From a checkpoint of a small transformer trained on Wikipedia.
Size: 10 heads of 64, vocabulary 8192, 70M parameters.
Architecture: RMSNorm before each block, no biases in attention or MLP.
Training: 1478M tokens, 5639 steps.
Each number is 128 + 32 x the weight over its row's rms, rounded and kept within 0 to 255. Layers, rows and columns count from 0. Numbers have three digits each. The size before them is the row's rms in percent of the matrix's.

# layer 2 MLP up, 1728x640, rms 0.0636, rows 1345-1402, columns 320-399
107:096108168090149169095110129119154083082134126093116152112142094159114119149127135037116123119089153100092102073127133121172113089102144074155148112102106120146081138120194136152133158081111165093185128067146121141151157160138184144162146141
099:144190051134119115141109148114182146119113091112135107099192123161123174146083113189152096105056150144143067118162129135125101130116064097101207072183088126133150048094143167165129127132094097142102139082119094146124105153116091143156098151
109:146130157091096085175138074142154113170136137101194112150103101106085113122141088121132160155028095090111141101139159181175142142115120104145147119082134131110138142124158147134116149187136147091087123140196128085180128143084155102104178165
103:096151119143168166101066171140159172127141110151122119166114135097139122110094107178168115142107141120102135158093095157128162168151113138186126119119139118117104130115123120103042082152127104132132091187107112104149117119155117120140109140
095:062121091138149097123117107137117133153111164101102055141157133112066089123149144157091133129112201122117164061181135138095126122132121103164127220214100147068190168143127134149152151106119092118113118095185101084134122143073132144162177160
101:102091181141109158134188095122072166171143138112163116195155129105139168135126112139145062056100116130133119155128100107117150129171132136121125144106096158095123128151100139035139135104059112152113163121116146098156109087102174122188179156
100:142182169129117027078187126167117164173103073098148130108168184159163188166105123089149135120120103149116110126154135131182154081147123152148081155097066150095178121073127157151132063157112177176108092143140155157116164093189202143142109089
090:084114097184167117101064163121060095112092091128078140038141139114138125109109114153074133101146154110098120116080097115145125150128159153109122092147122134100124129085135104149116136122138135099112088167150109063136124114134149118116100145
099:195135170160098092143194129166185098079179229125130089176164152164111107135112182088134089108149086101094198126125127112089209117183081047110135139110129185161081133161122128125138116196105120130137135123082114131124084082151086125124060099
107:086078146104199072130155140144097192101167141168152134129192187132108084191124142153099134100133131076181084141166163147167137151122097105113229068156132147160116111115116095161094128119163141093157081120148148125142143143134204196097150106
097:143101064149151130098121084109155158126117144123157141134148077066079127039168145155138087213162146109090121100133151088122099187069149112129115150209160082144125076151147135158102180127150146121150076125154118186111181153135140173103125151
106:205161063118107121169134144120121136160134169104099138151203209112142133136110131080068106133155135102156133135093081097052114132142124116150082123112123114122161104085144070115109124140095099185174138075059145177105099167121168109084082097
096:071134045197150098104130141166134076199136049126124117156117147148129146144075143149090118117118157093068148149156159127075154164156116164134118178144164181136116153097126157107131101124123165120097093167153063102143130118158126166175090149
095:139110117079152121103193138126122145103181182182093103068176089169192119197107169143098136094137178166118094122124076165153086149135077105100169073124152088197132147128052145120138114111189141083206136161095168151115133100135139096094178095
100:144118131099181134117075140088140099127078129106128155119109139125127103129146173113132108095105140134142098172128163132168179135108173140127121145131107132077107152101118078103138155154153085145159128173117104152150140115120121099115173178
098:161145088133147208130125133152137104090077090086144130167153140130126102125090153096151161230185118109101114120134108127125104149105113105146199106148090112106065102112104139105070145164088085178142070137129127130123107174132077179151126094
102:141115117103072119137167149124154118147124154154164084136057106197096163182087144121097100088117143061152165114175127160143143066129133172142179126126154138098114173183195087089140084124121126156159121195174200131092143144098139128114126156
093:097149101173143035147142129124089133146094162143100079099121110139173092146116164084112166143104105090087117206066144109148144115164125151151131167208120104123118139154176116084087068119102121161157174133101105111053140130162143104130083147
107:147074150156128141082162155126134140056123149089123065101093113132115115128093104164064211063105118136135183127096128134157149066174105133177093185192072109122086136094129073166143125169083125132101110113130102117163163177110167074114123114
088:073136088197109101176107161086141118170129074193154212084188067110114154139126169095106135065167181149132138157127126132116133131075166140113148135118117108120156129051082072108152119144182176141135152103116110106065098123136084196080170110
095:201115099174119148180133156132140163127061152093107143122113045084114144112187146155119127117169135116129099181154115184100138098092073143121091120127111082119105143080163118125143111114136107165123207156114110135090141129093141126113155067
105:118142116105130147132135150126117086130087102160157133122130106069124168132130084127104116148149106090140123111082154123126124146129153085185090118137144127118126115178117122141102160082130080105112106110102139141055159121137115131100156106
112:149081138136151109168116170124168136102147149133153147118139063118129101088188082094107106164169144195060168129155073128098144158121089151103124107080152061175149133151095137129151161144110157118152129144093101110118132149103108206063116094
115:136124078117099138133115096138103141122166129112152175114078162200074114151106115128103124107132140055097155146110105068164144088083122113152150143148117255181081120110159100135162136141095096147147087112065143137139140083089160160127112177
096:103109128144130124162115109189172135119163097096153085153180132146157180083128142163140205112102121133140182087094131117120136114159147162117110157070114122109140112124124144151183186158144109224115113195127126127119165159136109111067123142
092:124134076119079116125125108161151127141070149169110183160103123151108100131069104147114086210122111089136093116143150113151103154139077134115093091129195116141164138093177189148127133152074164054153105171189157173102129169155157098152125112
088:084131087155111152112136127119118081140093144143146193113135161119098131122182143125166069158186097084156171163154114179097092117114167119133169064115129088084102148162208121152108095100108133106085149122171102125089048110132120123100100095
115:128121135120149104125143149139108088066116113147118182111162106137172141128105106100134135158198167122172183170162153107188074189140138057148101084067095159060129140116064119139114112162128091171130124139061093135143117105153118095168098143
084:158123113120149170092195137149102146135072143133125127181163131137129188106124154145174145089158087093098137151157087148123066134089136135142102111138127179126105074100161132121100171129117141122123119123114103088125091089138124101132136120
094:129138133068172123109119177139140128105132091127136190146138172086097155103098132161093160047107110186123135160124148132134090152107118162143143193094075129108121141106148124131189168129118128135120118117139103103190127170176174139107128131
095:086143134160170121124066184119116131170110081142122097125123124121143128099156159136100175117113114107148132159132084124116107149100093135132055097133125149086154163100109121142152137073116102201101107170100078107149139070154094111150173125
106:126136141134074035101098104119097132121156155117128170099125149173119064124155071098108103144071138111163168126116151143155171103065149127127119124103170111181104160114048155126067089123151161155130075147152123086141117107147192137190129106
105:103120104132115105146102149116215122083024153115094086171167109146134129104124124086127130110133087117078153179107152183075127088189142079182142118114119130158061143140113122111178084137117067160105133153131111147100166153126129131117144110
101:119170140131113217103098199095089133106122122162125139112115183121125115138100143106102086116100122088162109123096137142066167166137109141160129101109118150135137121120148133146073075095099089107126098120145153059141091091122078154083176135
102:116084089091112173114177127144132101066102082101144136145165154088082104086151116151136082144177109170158098214087126136155089168115101164115103125100089152117153116120104126093105137180143128126116096091068162140135105110137105103102139096
115:066160111145114099130152134130207136105072101165099108184154121090148147067159140062097079169125098158140122118106175116141106114144162133140194188029171107089119084120127183116178159129134131081061087074180164101143142077134121079125116189
102:117162152075140166128214081105176143082179137127108165147116137078078119128135135168139147090088104194139088152128156099160102179099161119148114098061131144148145120167132110122121133099148127139111195100132136117131111182145112109137114168
101:137114194105174111155095162108113114131129117142116115107129107169079123191078148118125132080092100152212148120131097164098063166095159127177084137091049149106124086092115183119114129155124065136131127175157086129130025159151165146114194172
111:185153141109098154149142119128160088110128153124203105146053093190127116130134187146125180094138129156080085147165136148106161141172100150137137132170176150144209172193156070116076139151102103131119141028096120141136122126053185119069198094
098:149165068128141052120093137136106144126114078151156118112042158137182118132117088110110085141102096083134155112182067151082146119179155113085087094125130095178128120184088072098100076055162095105175109088094127100114105113147130142134129157
094:121112124098090151093119110053098151062127127136201072129185129092090106104142094103084130144183123106128190136136137096124102120117124184145118130169140136165119070071102137103164174124155115134151133126147162183151090169102131143122117166
094:103114104112146145120210136104146143184112090120074103116158133124173143079094117130142200185154081056131108070126196086105066067146166096119143138084130168133103162120189109150130135076122153125170150154175106157183005118067138135163079140
103:130067125186123159111146080153139067145121112146127167095102122151085115101168129150139129118109132162180149082128128161140187087086158155153103151147164137097110158106171194097114179085132101107140164127133132152179186141171081152180146141
101:073162129127136119130119160123158118116101105070122131101096108089154201116113149140151118099109136115165167140167119168108100074103164149167146155116154136083101146167060151105038166131139170098107162166093104166130196134202118197123094064
095:170145117167127110100128174118105118096108132190187084105166208127152097111115129082116118126107132128063082141123128102087158121157134138120173120127095109108138178171147122089116149018156051152085094145118187185143148094115136091118104083
093:083104147106172126117117162043151114110144103129166198117138129108144112176132085073151108142131099150142081130087133151121114121156108120140122088144143090091096130097077144151133119116138100109120144179171050138085107145123162122107168126
112:149123176120152107083114166150117078146115097133132095125134172109126121163104114160123108117164126171111158154048106063108122100126107224077098067165092099090158136081120164152065166101087144104098127139114109140165156137124092125082119132
102:110145106159140048120081173116132136116119168125180082105070158154151136185067146171081179143130153099181114164142137071098096070126182172114122175108073109120194158128060117061059110115126133148132191142140025067127145084063138085107123143
101:098133158133167125146111081121152119095127172121133111100154108162130119151114105086141146139154182170121124106095159109106154152137120104097137067026130182197101115145071111128151183112198098067125111131079135145076101167124147159145170138
094:096144142173134168093036109156126124143151084065163142035120153084093124109155126180134155104140126137129117134072106121130120078128163132093071093099109161133098101108198102163097111109125130101110059059126076160130135128130102118119074080
093:115140090140156072147169166144139148076160138142128117112106071139095140127101158104122159115151138149152145160157067146128108148213054133158142161186083120152101145152127168144131183079126130158100139156139214092180157126188176055116042162
098:139118127127143095114142150118165111177122133090208132191125123132098137166095096084151093218154097178127121111129066041161164162158131123125142099116141124130162112133127088173176082153140145146128110086115176177155078129113126124081188136
100:098133102107133164125166114108097144172115066127138093108140134134222139147089163119081054133150132110135088113074089152151101138098094207073110003168098083084096101145127105129148149136168162142181135136110141093125173099094158073141132117
099:135127112070170157118073147107192095073108099152128092152146159120132111163111084136133171121081105161094102126152123179134103110107130178162126115102126096156141146152138165112106077130181118156083113086185153092077072107162089156098099172
095:116118133130146129114106144107152159102148071077125212147199084136105173065143134168148162105154093127069148092151122123091136090143118128113128123162082119168114112149119088089116103115136174164148110105111124110119144153105178082131164139
097:139174107146136110144102128157160184144143102123126134073061149069139102049077161118166212156129064130094089121089162165159112103118154178136120088151149121132114170160123205143061144135125147081119113153148139158086115168149130151100128115
103:120115114126082103111122106123119158107157148155127170099145182111133097161135142175126173125140125092074103113151164127088070145116112115128158126114128135075152082128145109096040114120116092148145156021108157125120126084138131132180100184
097:117130094156100102139158146101066146139178121136137103155131148115078186161156145098124104088141144171124104155196108094148111102121120149160124176173172077127152140167102127166083180120109139102185144088163160129156160152106170150137102141
# layer 2 MLP down (transposed), 1728x640, rms 0.0567, rows 1345-1402, columns 320-399
101:087068104098152174103082167138154101071120141076103100126161104139061061172081081139133119128133119099131109141118118098159151105165108109178152096151075129105101141145119119135189136130129122111178151101112163142072156157089192167164120121
095:071140081144158164163114140120156171115126129130119099134141151196131113157087092157141098099098116188059052062145140160185112110091109153119123174115174097109140116141144086182117180129155026124092071138121038121160125128127104156165115118
102:136129160141140139140130074095084093122119122132147122114090099141136141087122138140077093139085059125139114087116218136152149135172132152168127161111085186120087136099121203126160156162096111061130118129142112148190111100155149141207111203
104:119112178146111085135074121141093123132111167121070149143136141169119103154088140153120145109130162114148134096124124160175089120101136130173132105097073165089074089151133089167147064101102101158199174142119106087096152134140115126074123130
097:166079108099136127086129124077074119086090140116095075102179192087143094144140130137141146133136161106124114121137164137154114133120105134136126166138123119155145094145129134137104139087155127113140153207085110123127148118092142184037141141
092:117070191163175105103138138108110156147099122116150120137148148106127134108155150177142129138120104125120154160140159174159167086166131130126152187058125189150141126132138127106126098112080135148128104170170187156121176115133141128150129156
103:102185178099155110135104077139125078120145170128102150151142087086136135096098092156175128155113112126130113180155103191071176102098140131188130182098130137156120120106153186178188124092173156132170156162109114116078138197105083149091105172
096:139108123100099120136132159117161089132165141189102046180104117080135073127173162089186160159122123163132129097160135153098164071084127133097153064064111140122073086096145110116201118142117141136073097106140147110122144090138149145123112154
100:151126190187160096122181072140157110085142203132114114070114177166193108113110174151171095173062126091135104099058140108160151127165092087151062085154109147137145158129098099132115089133148117137124118133178135154093099122139086131082112095
095:104124086095135093104089132129085182115167141095151155114164143110094088156100136168170160074158133087174148159146102114164155167117108152132139103181124145094087062111086111074127168075151126131061116060142144111177102134129090155130114135
100:157137130153084105112088138146173091116165064097147083138146159149112107111158113120088099153128115099146134125077115045072174118175089129190128058088142152136147157063155062129127118129103075114058135101150095132064124091070159180113119146
105:185140152124070105161165090167118097141139174120158163147177125125134159149064113108159153145161086089036116187188118151116092076069163120092138105117105128110148088105161090114107108120147174122196092098108137092142122160118073179193073130
099:086138077213114154067181070117162058199169121131119108134122158164077125106090194140055072144113098141147140154173189146080158145132103098185143141134109102109160121143129152131120089088153097179101167200168065106120127145136085123166049067
095:129153141144151127114194120166095128094178182146089093146106118138164125169075164105168152150129162187159068132086146176211091129115119125087154098124131126139160146145128195145173136112144177099178154140089137142162121109152111150103143120
103:151085118101150121140089071097106123125081116137103164183076150120068134086140153031125151117073092129105077147132129107117145145138082134071120141128162152129138054113128075118126137096115097112104126176131095135139128141145109108113170132
100:148130158124095110089122147158168171122124142128125162085114107179127158139110139140175129093094117144117054128026169187104166102077072095130131177182112132141072169157122105155132094094120127079185049137136175096145081110099120192183138114
094:096146119099107127125112113129078163134116137101152107177128116119119160114142139110112101237118101178158158111115142122113155114102107176103135101135194150105127122189144165040135147185127131147039124152113133112195176135104213155141107122
090:182149113093161073080150166184118097107163193138183098096168116170156123164143102138148167136132154094143076158082152084110158168159116110158151134202109125133112071107123133126078134090110178168176221176129148125122180158118115061168142161
104:151051130120108139143168092119107131168094116092140139114101144122081125145129144130150100077201068128085170119155128086159142130092126136069197113146110187122094159179179165174100169147095088135140156143073122155152091133144079069120142150
097:106149107146096115065119102126175182109112087148134130099115110116177123117186165114100160170210130126150146056126110148164094131092075164103114176126165195144119119175103134097180201149150185164203122145129146175149134137156165177123159164
098:116135139139118198118125152084119148096105180090114115111107143123099157148093123159078128103114178085152093191093105187136084121143154121128150088150131082141140111161058175197162125125103157132112121113104140176050072140111123141147151105
104:108130136125111152134130172089131125152145129187113164097135099143083181146109096105127096182097116159094201097108145124096111208137178098104087123142140173096113102136142150196066178102125122142145134153106142117130172131122133083151143087
105:098119143115156139162154145064100119118191124124148155158164158150107185066182160128107171124135089146075151120190171028175130111120126150115099152176105142107135128156156125070118164154169109137082130118148100075124134146134099118139121123
104:142154103108119171144143079130098142109171139108135132111115156170117147145138156105191129136115138115114104167130106123133136086137118168128113132187094152112103154154120093124094177171137105153160117116055136077054126130136108138140068150
101:121156103159135139073097083140128158192110109115219090179192122100099127126151144135080159120067124162083178139092134166117089177161093158131117149116120167191191099081118130134103107102158094135112119165145115143055109109127054134093185113
098:147107132074142168124115126136149142068130117096090086114140140140123106112119114186145094085146112096148120111150126154081155148182162101145113143172095099205089108132043104073088101172156134142192121189087118132111156114151088181104170119
092:135058079137110179134016149164149107123065092102109164130105121141083163135183099143116156116153100136165098146111151111117140146112138140133129104121147139158131129101162145135136135189083135112114112136112101126140113110091064163064130139
095:130126133131131058112118159125145105115097151111137144107145138081139091150107139151128171122100159120107201165090135114117115168168077091163145119126113165176151148158107143129125122145130126156104105110097161093126094140232099121162102022
091:210115130138110135172118094114111100147109113103087103122163100115136184163201106126092135114116133152116061039126146069119103078088161132155125135141100123173107181114152103143113168078121098118085150136103134162070108091156106203146139131
100:100142123095118147131121147093093119086132145143149122105171145094091165185113161184090183144106116168145141116114153135148103127117168148144124119132106132116073114134139136082183122143151119167098162136071097122171184177131133132098124107
104:129134223097137094085132146098118128121092116160128115157074074129158136130096203123136126116187040129098135169128121112092107140130134073179225194141121149106165167123118174183130091144150171095137120092209101117162120124107166135124129162
104:168140165164157188097111142148144163134162119132168174121110113100121112114110147144168079059137171144099102136113124084134112105169180128105096112124112098160109132129120117106152110090174187151099138111136129118089157163112067159125127096
104:081192094110121140081125098154206084113131095092079138173108133199155120155118197093115112149065092155172135101128118125106176122175162092137077170147187157086103149100135157255088121138135108146194199137141120122094193122133115125161102164
103:183139148136131157109102171135170149129143114145117131196177127147130072136144131117109098092116129090125155078121106140097081134146096127156163139066154086143160118139170110091078125055127047164129143151089131106082063138154150137146103110
096:134078072185096211097183147125134096071126085122097131148150139151146118107146167097097113105145153129114111176133089114179125172106114149161102164113085122122169101167094108120095098186110141099135079093062173145181106104181102133134123090
099:078115129124131067117122127181170072044120123148115076162172148123143131160121084094104095155143139118202124077170121170136092123200218136111107135072200095157092111084161132145158123103162136160054129103096098132121174119199144123129134189
100:128117092142159154139179108096067170094072133147106133103098141091104151150147100197116154143078145157105126138113155143117121118140091149124087113130128144096133107133183203099172176132135128149120153092134112122175144126214090150100126157
103:138120095152179091153113093159067099132127161177127164103151086147132158132155132180116147110088097144180119095114080158149126143090186141131133121111103144124115189151117123137097141145125106191168161121122120132154095116117098104086167154
106:144139161193120100131199155137197126152158147166194135154170076139119143150159145087153130089171181175139171112198119126117131133117128196123157114156123084113152120147158059094124086108106160066135090095083108126135162149091168151156160186
099:169137147095102143123100074113096141132074103114118131189120023127112183140117149145172139130138156152138197143131105155111174097151143174123170187125107126175184115066147144161125103097104112077152147132110132118114115125143073111138166132
096:091085118114115165144160085135130172089138105159176123140105083169130127123180102113140122099117166112117145105126172132113056146123090167103099135123145130110200181112133103149094099170155126120111122147124112221068099136121113072136124184
099:101167091139153113145128150174107133191102099170097080119106124116146141131046088167079142134157112077147086157151157107150058109149162103147159123093100162143145158104109143143136149090141156124140144115120118148156095146102138136176128099
103:082103123140078163086113053105099133164152097177123172092083119176136104140152126139109146137149127154163198109072138131134132116020176180136141145082123115132178113161118137081188164101154125092156236124126082125141084122173122120165146148
098:143113116161127139124110111141175152124101157120127153137129142069123159118115124101120128117121173159183094127157099100127147125127091140141188118161138084128080113180105066154109175159130112113126065124115151146149166137148140134116122129
098:108133168155178113103165183134119174174135179099131139124139070059126128159120070096101115068125160101207159147114166110139170145160179175076088138056140161088146226164120132128132151106141112104097116130102125131150117123055131143145118142
102:113110160103112189100140131101112122147147124153140122137145112169176078190104134151086046118137112136107122155125108045169137116119103187098139137129115103088123145094167132128029157163091091146131118160111133152091147131115129139090112077
108:153162111100140140140148174070133117148153099083085104160136105188147152087122125186123141081136073106116111142071154088094099146107167138122150142124110129119132124123164128123130143126133112137104132114162157112150165153110118160115134151
099:141066112152125110156120215139157176060123119089152109114119187158094106179048135137140120096178143122151091140095179084097034101175100166122171122114116148072138118103068129119048108121114131144156116127106045131144146148169135079131202139
096:123141137140206097119143051133130118086147116136123116182160084115139119150102164064115120103109129171128141117158170112099157126122122138146083138105135142127121146100130131135092095194166114101087069141070086150068145123064110106165114157
097:145126094129150122158114101127118111156159161163125117120114107149171094179138110207148178149152156134105148147156057144188107146132097175076058141109061096124150169122101085106164082135127181125124074127171177156139134078086122178109113114
098:137152117093101116126119037143124103149136138170112149131151217141144102146115126142179130122076129162142169104122097129093131130111129150080084137076091101176109144123124097132131132159159108097118143150210188133168113168071074150136135139
104:113081043133179124142085137136171088156102136116170109202206141121127109110190093139143089132127086145063143091181163114101126182160150095129151115165155117123160130138128132116115133132106149065126124096079152187171124118173078125117166153
098:136134105131132136111173128118131163181133096158115107090173137174153104185128116115106097097127116112139199123149128156107081125121088169110113098151112107128121108118094087152115129159182172155155097101089131079102151127157151075112145114
104:080202098159135130124157136133115108056142157155117155091141180108136137216082187134158090140105104103113128106134156161104071144116152123139134134162139115061120117138123097166082139127097165162153228172142102145094121072069135122139136103
099:177125139085099149157132168110169173098108107127104062070101095171160094137174161153141148089147103175157070108177111101111109102112095153101131105138112121120130176109060122135093146167063115152120144054120106110121089138128146114159177099
099:101132120114123173144103118128158146124156152084106135102172148117146154133073153111164154164160124137136088102105219159075135102116129169118098137131145150123194110141111173157092114148096082139108115177137100127074049172093162085112061105
101:086152082158153153156091061112150157144115140071071168163121155167166132088153075100126136138136142079103081243126127101170098097146109140180114143129161118129122157114128122120154098117148108102151126118104118153141091149118149115164094134
100:173126216135190125190187146109153123124128134082129107218120151164123133149160102084163133080135170101137165088086141170112141171105141168167128124133136101144098159117097152168112177151180161183152112105163150169184131123169138130111099163
# layer 2 MLP gate, 1728x640, rms 0.063, rows 1346-1402, columns 320-399
097:089103111111144134105111153159118108127176100142147155097131159178185139155149111161160049090108087190144084169152115104173152137116153146094139141125113133118153087099189080183124151105164123188120116076132112141142117151077132166165111105
110:129125100144102192132143158145151171137128061125110185148167151142125139105153124120113111144120133131098158146117132160075143148090170134124089147178154176125108103131133160058134176103115120117115142164161167085148170210173091127161081165
097:183080144102137134160163167127142088187117147190158140118170192211173070145117187136090160164107056122132161107105112123139153125133078101098112119114094116136166141169165152130131097165148141134127162169126117175220172108145093147179161159
093:133164125157108065169100115104117124109106148104125088147185179120100128115175151115102138170135145181073141054135113124114121163151114117168085211198108143125153166152133140146150162094153103102140119063159130082141096118073173155140141147
098:132103129117130102150126083140063188146138127125153127181156092090118156163149129143168042106087098177095162196064110113111186127127148098144111151073132113095089119098117133037126110088074117149104147122133128140155104079146163116160163178
101:094148104116156178161076102061121062050108151151156140159149102123150124145151134187123135202140103148142169127105115130038121160110191105115146102215176092108050128167114148135140118123154100068145178101082106125103051124141080114132150128
092:105119098106117117083115122185153132172156149142203137115178139164117103139092078107142136106121097076135131105107136165122184148134168160130109121164163130126097110176162190123087088123108164139108089196116132113139135126115091158151172114
102:113146191151151083147145120148135103114137157120191150080108136123165125124177192191138091123066123100158130104102137159107137104099138112093083116145096181084163157128093145140165094170150100195081133127131118126127074164132151148144187133
112:166167109139065123187137143113057074138148125102114113101102156139212166081148110098207134165105142144090117151102112123103145158108177110125033191092145166078121158131118119131144159130157129173116178134101073137102140172079118071126117174
102:158106112145094116068169079176137146094158145098194162085183079106105073116121079116121084188139061138127168040149148107164088094079115095091063130134127107157118101078145108097124186163205111139110100211154148141111173146122148174107111157
108:144129118130143091183177108133138119113106122108120146173174126176108138145085095145130134104216070102095117150145186133085095085140176137130033109139155136144159137108096132122178153120123152096117113157175098151141156198148080211176085149
094:043153086236097174159163085114096133181139106133135094162096158164087110114059185151100048126109124132123148132134163105116142131201147160160124154116139084068092128112125161130101090046161104079136099118120078166144100105152119110194134109
091:158116119132119124120109149095140174179136135160114080114129124070085197152107113126045145090135081115123184160129154085143145061146131104141106094143146174090186104117099080156138152155084069129123140109098128130076136138115088165075110111
096:109160181177087101105130139117106119128039122118078187079207116170147115130133187172107132119108101091131202122151124141158160088133117168118152122103121128096154107127124133186094123163149138163134095172118151126138124111204116178082155173
098:179138049130076086120097104165138113122170130085128127116044153137125117162102144076137104151106109133085134133178099107111149156123109118126132133190083149089149137175130123142182134119131124150134092152133165128087098127144158122116148170
101:144151120111170181102168124093074139130173063116091172130192114159165088159159082126180137098110099145100093157114120119126133165106108083128044111147106104181115076124041137172097154138115080088087116084106120133188135120099155129129067096
092:171114123040123215099148147110146091092163033124135112180186122117103136079140116139136125118130171142156093100118129130120146123128112154106102087093139182150137076128133132173176107144147173120096119104145156089167128165115119130167135065
100:163074109147199057137140152120156154136201133158152158184158079193109137133110131081054173109082091078139093183115125131132135140092082141160150172089098062148174152097086070084126091117134091131090127119095119146127143154092181132096087155
090:094146155104133163127164095122102142108122203083152059132088155120130133128073139145075084176144116148097062117087092144149119138169176051117184066177058166094147106151108155074084158116113092124156139146121191117203134192088110107139099144
094:151144115111123148136141198137143141110098161190088175130138071116141132135169159174140101135131165178123065150104113141148131132174099141134162110115150074147130101094112120133134163118096072147083121118114183105093159090046135129133141050
105:106126169097130163133118135150139126153161156084118099076113106153114191133088132096089133172169145180117130165124117169091114150115155118056127092104162143143129114111132102083091096179080091106109111124143097099125135114177113122150090019
115:150089122180107111125137167108136175150170160090121116187144069145156099146176111116088100086172134140080178107157082127132136189082101142128143114108171037146164147161126083124171170184113095101132143150137119110118091115113156187122115141
114:104175190126092101077135127100128125185165110132141132168156154093191118125125122122091114092146147134141103127126145093108194129122171150181180079097133099089157109164143142118108074131135112147120139131144139113121192132145158165111118111
106:163191156127097139103060136193112117178124186097133080106096198157079100118127157115034161101125133135080110098150149149181147159140133106156068129195108142166120156148105110141123130059195099100158118109138106149084133162092145155121174090
092:161072121135132158143130105109132099135129151137116124136059134151162052169044133149127121139129164144129117125121167156064177120118105129116076106172132139149159110070107107098092093056072177122118115147084105105138121164145131161185144074
088:110064065196128185056145113155144078108093113121086143134167107114116138128158157133163073151171101086142128172142170165086107135132136082216121066112133077088127102203112101161118135155133123121105063110130108110094073129140077086057129099
116:136164102116094159110124112122109139112119138158130080163061176172159109160145141140097093077109128106104088143107127150123167034122099178128174113196157170151131071186177118141146163149138123172116127097137116074064193163092117167138123090
086:154051149152105112163112092118176152163196127113109075151155171164110143108062075092116108150114173181178132152098120156216184076156128159133080126175092099158166124154103150101144182169122098139068111138107086098186116157135124120164103093
093:152109148123069105086173159211099162087131114134101162145207172175072128076144175146104118113134131147059196143134209108144080180118112198109153127090142172119145165153048100137130131127113046132091101113129174168221116122157080124100105160
093:089084152064135140141152146138105123141176172138083135149072098122076110073135150139151170131139144178105130123156104078133135149176137144152158176067057143148101180110110174104129083132126112127155135153126118094160100100168114110161153101
098:120147037093120174120177150189150123145166106151166129169114081079067125126106156091138056093122126142077128158131157080112118170153100130110191120144069172080103136112085104159148122114148105124155147149130191108093089166105127087101163145
100:091140113158066097125081120118164173115087082163130099189169105094125168155105085090159176136169105065074148139164172170130150129143168120116148142156159108140105131165098122080186192145091052142109059113150125118062143117200117112159112196
103:132071136145083213166147122158152084181131126134097107140154116133115123186181196136114143149167105138143110169099061132131170207186137144089117145099132166126089149138121146143126133172142157174100075083165158094132134114157127129096172138
096:151085119133147224128118158145105105052154061128179132117120132121100064093150172128070143115167145138115120158125126091151125150102115174138096104118119124101135149182106140160125113148134098112073101100124175141146095082163103167146108036
108:145140086069144127070139079095111170119108070080131192104081140155099102108136167182114147104089089071082106160100158087153142067096178167069149114092078141131094102145144117147131136178153119147070189144082148166160169152139109145124051126
099:134144151123119057104168140132124096094119112116176165177116136118129107127114111121046135111151115121113153129125147091055133032163138163141151124149139171139130122211086078187226140093142107090167128156154113156118143142132122084137100140
097:118151117079101076106131178190115096146109157170176165105195157086186134174166098103124132210118128125033135118071107097108147087133146123118144091109135200086129171140123126111030104130207141103147109101150140126145156181171055151103107147
107:149179111160086119110120108145153068126113138049167169105083146190128090135167119146065157127212083133122118162067171095104077072135141134154093063153170127137142127161124094074132118101131109111081106133144120121102089128097132124058174049
101:111082123145120175090127110122144128037157099130099122204101197131222157141143102143188068185108122124172140120125137091151172140170153149101131163121158126123053107089102081140128157116160128105164113095147144114104185170153130123163142146
097:155178160138152131126122160117127087152105104138029146145091129101129165155120165128157132137107074161152070088081163114136120101094127090140135124154082152133087144127121134096134114152142145068150149092138152039134159086095138150156089099
096:127108110069168110123233138140172109172123063135102079106154177108151135092119159138126130147145144087139116126134162077141070084169145139106204117112140154120125145146120135133141111076126137139128117100156102136137077092066150101165101116
099:103174099128142095096162153126211113101091107127068150092117112120096135134048101137137119125141164059104026126109104128126141145197179154094120132142140113065118099139092148086154156144196140116169107105124143129098115127152105162129128134
096:149098091187043126105148149154110104120143193144101111116138183126132095069114095167173059132133108136112086135122168103117115114117107117095091113087148135181071115124179131148110095135130112107146095086129113019180102162109117120141147141
103:107146103165112102110101150155087145128147121120128118105106136136108149129128129138103119097182118130166092157151059144094160117108155114061075148135102196105089164175140173076184137106110117181165120138131163144179128088052068145134113113
096:087110118061116142170187168108100108098174145095104120123192123094108070076162119080131156112147098131169063104129152133134089138148114155136182142133145145117162151167096166141156062204197110115120137183111136131168172111113109099057094170
106:135145185121118135089084109116148084116066140156125132079130134131173112104097190135093137099096099140089123163078164134090095139107169162114104111161154126133132143090167198207151110087092121146167109120092166164204150167103118133130144135
099:146169147147113167092135071157125121151158126128118105143104102173125124082152091142117125072070095146033131140125140103093137159137187135115130149150170084137131077157144107170190134139151094181095136151088182129116168165118175182149132129
097:167168156208179114141135162091129139146069094119106109194086143104097099108076120112102140126152143119083189120154162115116127111170147142136094145144109123141136094152133102123136130105114097114063128175130099053100101147141105155141151086
093:185163137110082097190154115147159118153128161196158095136095100150105100177206174143112127088119153120150133135184113161145087119146058122120173080063219120214156228131064144129157175109147088145124159099124139158137123142156173155079171203
091:124106106107114112081106126114148117141137106126113082143133098112182190124193166099114134156156108076126121121133114129122097159147126140214139124137129103138197149141107128130131156138155124106164080167128150151103129130081193096105104116
096:123155156125092174081103119116097142109143116106161068074128097157125081171176153178117146134067143126158116123158146145132110111131161094185126118143169144138137131131083121121073185132199077101059139105113154176190125137150117175142138109
096:124158138090151128180175097160135130101138120121142107127177176108178197114159172127136093109116145171136146149125151130143068096137120143125163142133112165034197111154074100104130108173102179111121096081132121148119105106141082156095130161
103:183119106066134090120130124119091148093145198188089141105127117085068133136072108111141129133140098190111095082123140107109103115119099142134133115197075149127136099151095100200185142117147187161159142108140107135080102103183149160137145143
098:134160088120156103137155129152125086129140091156166104207100118137157104096054145105151155113159148105126131149117165116134134162127160100107132121160142188147078075144059143139161114133127007109087108091120133151155140147176109098160136057
095:152153135152074104168106175066153184085150088085116136106130184138108145162098123090133169122086081077104086112064132135060126091141128172180144121180149144156111134134090112138151173080115133107079144165188124170116112170117112131041100062
104:120152104150143161057122166109184156181142079097092128190146158196108150099165165113129102124115143088153173193106144179150160169118164171104152158110157104134089123167133138116127144143129179120122080198144120164080160140083131177106155128
099:155080124116061071084110058136123123132188106144121087120118166161118166136186124169084095098130158169148117130127133099086125095147138153137085131210161159141127147116135142166096132127113136084119120138143109102094100180074115144172115056